Part of a small language model's weights.
Training: 388M tokens, 2960 steps.
Each number is 500 + 50 x the weight over its row's rms, rounded and kept within 0 to 999. Layers, rows and columns count from 0. Numbers have three digits each. The size before them is the row's rms in percent of the matrix's.

# down: layer 2 MLP down (transposed), 1152x192, rms 0.0482, rows 324-340, columns 0-191
# up: layer 2 MLP up, 1152x192, rms 0.0482, rows 325-340, columns 0-191
down324 099:500548476504484466540469502435453438439448427588562462537492517540479454437524452593521482526503521462542485538415565417472425543605465550506575565452493527560482558503530556515494477477473487491490495472457504526502477462547502459551597464448507454496514446444453501476554633569516444505501370548473467399490590486541518474439548379534451475431550430447514574536521557509453530548471533493547526555585496457519575514479412491555569595526524377495508503588513534498503453614536425598471449469592493503432474364490479545542558485450541537542469579547495504488498561464510481579
up325 095:434552436542435450529517547474511413481532469449504568573522421499529454539469437451442442440482547481543550498581506533467519534583516434467455505576486453399501502439451448502559569458424455491525431547532467593476602463415521454523605535589469498463526517528612459456565552493601506521560540496444501482527518546504592384472441389653452519459550494597532486568597491564483478456594469458526562529570488444501526486475482532477515494411522505436439533491586475536562450480584440469495532509479506481560499493525506454518516511450562461569544462482524486477478493542561585553
down325 093:555442588465538573468501564550489624499518519461507456444452631569457481406576444561446583474536530521477468446504479541577460483466508492448495522517456428525487488586495597511404528515559526546477601534516477502450478545531461522442540528418565540561379496564422535501460461552442474471502530562542425491473460517476472551437461495404559436482511498454592490483448466461432600636487530513408437457462459543474516553455549450619553492537524514504525501544466497522463492569434460511433498507463490477451463499431500545364479474539508538445437490466517411496459564485447487553
up326 095:555554494465479501431465556556539535485451467593514605428462505537498490448538478497552543489591456587501465457489452502471519587444489487531473503542459404489516502579441456431533454440592458397489501457457482517550516453565475482462452578396519490541526505419503509576516562466530516551569463493543552486494612535512457475509526447467461488494519499531448483504514496542509643426534551543435522435445463572422578399512486465453487494519485460585379465494507509556449461497554629468506444497442492436483535475477477497356559487561549548423430497451543488435575516452579544601
down326 097:446463591521491545568503598437531460475573493517570492388547503499491620404511460503479514398446523520577487542451426504463573516551554454487592463416521497491510527439501543522460470505480476480473472590512503481570539532550463471569576401472497449484593519520596563509537479511431569507544560575524533454438489478518425541540499515494372553564601538551503506415547452517404543515477395539451488498511514529460548522447520540424517487531553516507551518405466453563538462474433499462535512494569514567445587450482550466513550494490444545590486475545434554493531361580463461473
up327 099:551501448479526435530564503505540593563556421495416524481451499495542577505465541526475538481571477521566411426479499552486488486427527481476579601547462513500565571414449474509506513462506569573536506479535489447509540544515533428471519488470409471506490428544469536515485502479427473480478516565494512623453431401467525496528541581412485464559583539471615404430472520401558475526500417486516408434539537556506583431565543521462486488439479457472487442495486525483582509378512574483476515547530462499514418555484427442399623515492498577522478508574586477579517494552421459517
down327 093:371480544388480497493456471481468504496558499468509529494449497573415490456521494519552451548583511507453593431520455523544515484529446538506425532481511491424499468532566494454602476522493483510488614493559437555493508526523519537573476559496605539569435481444559575487430574512520537518515506387597525511536636543505564373492527444512535497537465502505432466589554384431435486543451557530482476535518530513448529461423563512447538605482621477487425505467474531431438556579461473514525444527539402484431527520576447529469522476465596472525438533513550491431548495514564490512
up328 091:501517504495472472456501514518515476554527615392508516532499529478480460614541515462510473553388527428502538602427450497528610522574556536493355460441546597434492480523411516608489458513541557499629506566452501508493444441491534547462573428487463576465465457433585490492532470459459495429416596478483456483583518570564514553517492504468444510509511582470501538479552462520503529480560466470482474538524495567419437478543526490478519400519347461460492434519491553570512485556412460520548569419496456535481495453471497487430545571558499514579525552533476517564546527471540485432
down328 094:503486574545550461482519451548401566491481475573464422458514446484400505382477472427526538427477550602528494396538502587454562447467461585461611506562463478547562480489506405523468459423478401526505480490445555518496477500535495471510471512543551490576426602501474509462486445457463550463539504535488560546405506556460461521437483571490503444514551445475413460493483431459569481549485519558507480515496429514433501483366512469509461504431521526598515616564562408575496428416513472548431563516492498474398565469488478521558521526429525482533498562470574504578495532557562442483
up329 108:509444509529511513520502554523445545420505432465495569629453482490467479432397517488491529477473510510473477575560504510407538541479472520435484460502489432433553642491551510512494394452522558385566427577429565533447537482497533507509500508498543578461470502576548501437455486434550491576530471566510468416536482454487514564424404498530556493559486456497600501471440459470561475461495489507436552545561483520462488407498452473536474537534547395478434555576487565494465513484449561606498448448504558516413563534489390490417549503553449507509546455386505435556533435556440417462
down329 105:441492483536580432463486604373461484426515527448457507510505418516423432577522513465527576554465532504481451503523473537495510509529480465424554512548522437441481493529629368489558459394482384462571529448483526549457543443509534587513391633508495465559499448487511463428521505488590563487450472479513507500506469387540457520450483498523397487556524508482511528499531449478587460508512452498561554454523651446565496456503495587485405492464518523574501544568507491537512439538369530555503432511458483443457426531519519457567527440472497487435510508546517520541464541556508545456
up330 143:436588597526441502462502511419573515393565490567499528533446573490508571488461476512480538521526534456510464433429467524476593568365559524525425492518510438480464505335525484539464531630535534438513515556606598449478491550411472524549574522533467476508453470501525539603473507557418515451467535468482414481489529463538494513472463476509575506502496524471482523524501538567470548494490513548514437520508545500473525514568519550483632418514554440491469473453584575524592500464449491468566530561522474534477514500659590591561521522515442470444584490511542522524451561467477507526
down330 146:551550577540497443447531584501543500433476557466503481431467548533497548469385445485502552514539583445488488421522440448476446571424497517447522449544496431361521521402474549463596459549555550518419545510512511512568521489523429510455592540490504506421486442514614531471399474547480488491497571520435412495443592454493435514473508438538521508534438562506418414482482530595501509529554450475479541552495573491436502454525587582461515508501514474510458444426559523518610567555540582487497488447609516519471526491599427482494562506563465448514612492445573492493530509485439513554
up331 094:611477559450542532604544562533466415519460452534577565540557477517446535465570432566517525493445576530427521565565488564605515563510448450544463573543490473438477540443502454533515525495539513501605469534524513511577483554545422424465576455545659476502453644473539477533535523550526499456504503474644465472493563549528531534491537493459490508516559491431494513406532513470464558477565520544544498491500555432504492478453505412475515620458439601493519504426503574411532486475441547591545477555456554549537458501489585474481505469433592515529559556518548477467484532493509529538
down331 091:438518446452543539428474463502537629468546576430488401536482510546519497488491573486439492518554522470579490454481483495377497523392484525477557451529466517476474486552499589442498450607470490482482482484546500449524533478507557551525488502461370555457560470457547497455506547516475533526495484478546546475608417427502463503537535600478482544502371501569539439597511497583556424545455509438515487469528482522500490565513527577540462484528530477533463466661446461649454556521511440485513547478599469522420476485502479529535498524621430495522437523575493557554546494537592426516
up332 095:530494478468519451507542550488470418516514544451496509527507460518500515523651535426434449414425479531449524491628454457480474543467566543557522594585456502523516563447381401580528468572508542510434389565460518458386505461469538526470500482407502500532475489401464513463544550510513489357531559540525452534431539450524544451505454538564551516438448524516476472593471465506488554466539500456546546471464511490504517482492382558500496551533430517489522503562506479431416440432441456512501496490487534532665498501512582482485469468496457560583513533622465509538522431472510513586
down332 095:391471505496439530396463546543538502545411551492538559462475566467457487491565518528612604583493402470457539501536522569432355500564518535482454460448604474547517555487462484513463441447538499473532492477522592520438488549612526525463563510434446445526465535472479561485481531446502533441499471493513484479432454509521507514441518560566500545463511494550501430441538509481450433534483466538541494561470464539570460479475518513462519436550563517444553483446517371555567412412578591549428458591463483466436475517503387426455507522541511410532463539397478502431448487540410525518
up333 103:557528491503421569408501447493532486564478473496485522441494465345567496454471532573492499495455534574457441542450403430369551577557560539483547480545530569496533426496497452529435443509464538487592485494596456503489529456511511509518576477521521479434484471461496562411405494513449493590489503495436443508486542376485448423568521545505533477537408559498514465564441514598548462493560412518490484453465547517532565494501455505516496501449483423529470519423498474581584529418484629519433499425415553395473504480488521519465443485404491458608469497488523461570503487558520529552
down333 099:421532508565538512555565585508572544458464468589492470530557491480500469443520468537431512449543480530568454446500472534513564429463608428565446472495433490535486530496513555562362467573528455394503473445408529483537527486488525449579506520472491512495465563545469466556476483581583539524496486558495590461497491605564531551516541508552468460521526512623478513465591457502465497480524469562478486472538448564508457404517593562446530567464464587510568501537512472509538514461551475504488514588515408566534379428568499517496500485579550498425378464526536509406406427481557482582
up334 110:429487498592451465540463452493447553481362588507507547564580510431479510512481465508462478517405467510578546482495548505527559551476418522501444518468535514508561494611484562468452500522557490451407518445449558540386526476440491530533385502578592493425396617509498463520497531490487484390514474579400458424478453463493468577512479514505491525471496581568507496477579569491411499496496483501532589520441525555379493603491506454540550420534480504505540557450433488413469442460444625505480512536498478496409514471490453512481446509442407522510503549459491475482594545508540514531
down334 112:433486559582448484472611496552462469412517508585543567442537507415568612432578563542506548516485469450478490544530566547558439425469484550485516480480560563551471485526467569444600475562597499540486547413580518483467553516492540499469451484528541466484574516503554541490459461508492528496531537562462548497473466507416508519535518586563403600463633496465579607472477516484503477502581543498494515507462526484377381441495457469508450397487456555532529451402562498442584501464489475477469587483425498503508515502535492545511439468440526499475540500572564431533419438481522455575
up335 093:542467416443541583501533477532454497539552543366508534470562574480478443485480522461450503461515518576497536496499508471576566460475443427532522500488431527481448515507453497590462437358420423585498420494428401532465437526508476450544552490404481427438593390592527515526501453492532437608531531519511429406492534495550485538495422457489465501504435564543468551477512400470519478434450518521413590515490550446436489450503520482628524439510499505496411507553487577499397425540461478515515475478539507442504564514467466489549574422571491449547508492515445553553484426564483492481
down335 087:493586502540419413435530514513511415434428521561446466500454356482501599502472544498447521464517435473457497554611508516473492506506538492523445552501474491502578441455521479516469546548592519390509547537530496482597517372499460492457492510559504547472513583432386471460524488506436450440487491526471574537451465466450483480476556421479533402468504432541552485489485658552453406539504542556486462417518423559462457524528535440438533522497519508417601510417520493575581515419598546477469574458546530495535479500502513472476409461457467543488479477431576465506463554459469502562
up336 133:571499563613507518561516466579527565497533568575593572602519568584548506517513505539531535553509539519503524623612520528553528553522502521580538547512526565525524479527506526510512593533550559503537524531552545530508518569524530596520505503509529591595538516541474534554532579565556535536585491535563563565497581496488592467560513544540521554503565573519579517478534587546524551570521515530544578495568530551517506545583575511587618489481483540506497520536519567517537589556538529615522507549533565582547528512533537568579500576574540494466532538534535528541483496618480523500
down336 082:537448491403577522545511449582558556431442528410504463503464545513501522437528532549525513473553516537556468465492486486495573560466539502566467520491488473515517494439470468484551493455498529498512464520452503493472500489522532573554557485466536485531512469417381452544438543498467521458525459518477538526523524510464537450620488516519491469471519505497459504374535442586489518554497455427544493528554442529446384491418486490451567457460482469474526436492517516486490567529537621499231555424497544496494500503477483503568427565613460430367532538442539469529398502619491497470
up337 098:654507567480459378486520479513520473558478498521473424482547451532340545508532487563487469426465488492532550509543516470549390526506544431567465497526482527563487481475432432476563463484606562491432429529431514468521597551425442534533457366512467469524468471483481542458483452449516412436515539534499487469517508542493577610450398411520525508538440467576504525489459489447595558509469509507475411528487443484586517553428532471452436441474569466410455591411464578512477459453509436534510510476460511457449531440432457469457556517488503527508612481426516436510458512508490489498
down337 098:446452447539530372496507542488516450524410526485405523459427548538475455512490474580481497422450480560552595520555594520549443544531517501530478581498509446465512572410529422555528573444532454512552479496498561500446498517441335504479463475422356436516467482517542473419500555471532499600383483523569614557591466506451488515468464533528553491545442518460539471458434408501521556465447471482523488478517492450532590593415562514515497457583575536545530512411456492443452459503483453435506508480409569508546466529497559479478468512491597416455492543480493516566501510468483523499
up338 100:546421508464505411529474540577473456521490490638454452580465411594499471522488520513540540474534453515627466521433522572465529541522552512465539502507504474504525451436546500465555559526460639455539358523536508502540530461529518494450590508522546576551588578409503535594440427497587475575603659548554500497504475427493488447476480523477564574490483576473477485504430470504540587436554513475480491531484539493508528496431545493513388453497487397505471471454552473505414424392481515485539524517448474489550524540462585451468522506411466500496517483460507464482451493484425480540
down338 094:533555495508554531489520543469574471538484576432625536470548635465477523561477525410495470426470604510360472574582455449529490579506450453545495506472438536544477561565442448589472487549593438594543576529503473483541526523472498459545483493495516428524489417509496545492551554468563518418499449517417481535523563513440517515460515430459498511579519464512498509545560498510487500568478401640524519525570463488456505479554443568497535529545522598447528565467498528596593595545509560500483485421558491493466533489512467517601574497495536474488556578625429521516505514547504504453
up339 109:495567531443555594550578533451604526495526533410481502516484523590495527453556545459598539584545416569554569559521558509416538531438455550460465473442478463492439438474566552457421565537499448539531439520545477395485469571385482451547442478545402480506579427482490551533540441547502509522500597487546566541518507509571506590462480464476486485455376509446481561513541548529408533557488446504511482569463585502475501476450472520577617501524451483450493526470406465470500490512521563538477424572489575457504486493501477484554485470422506508555436505524516478469433492446596377536
down339 108:544412495499489375440468477492382454511505480573530486503506447466515469550476427525372493466460556439441420468477440480528508509570535455537579514538496525518564507516457497483561458467503572467447587515476518538476458467647538522425510485455568484519383591526449455461445557460500488486500435517467440451472529568406444402461532530467498520542572525566514402465476509428609493443471512514523544430524421514542493491573507530426415482441513548566478436495609541540512533474522421484521567455501438546523519510501503551500583544523467432476587457426452490508567496533430615431
up340 108:460413558452557533501533463483525459442553537557517434484458443542562476445517496443497533469574448557488462447456564518442482484488537487468529527554469519392517530534388340502492454539449511519562450484546553487481518572465541409575452538536487520507498408478556535526409512537452527598465520589444426577428491494394466534414534477467556478461446500416475531450379462478461507460500494391571493409544448428558431474498553409408507512444458492486468436522513501419504577590537458578459430475417525491493497444500530568519506486494529550512476503569552453382522514471485491481
down340 098:513560491533510499452581567480482329490456449528400554541495445508502518555431538561508556566535448490491478481497462466480524598503406454491493535475536485503443514446597443456588558498437477503531492468493421447432397546467561570519460556534542415456489580493487443391602480514584477365547492478548557489515433463498512492463502544515439518494558549496464480478505445452545409522524513521474514490549548553411503459519520495610421507564516491592587434441493496597505460510522519443480546533528438420452538488544477503463531499443588399491545512408455422512502471425504540435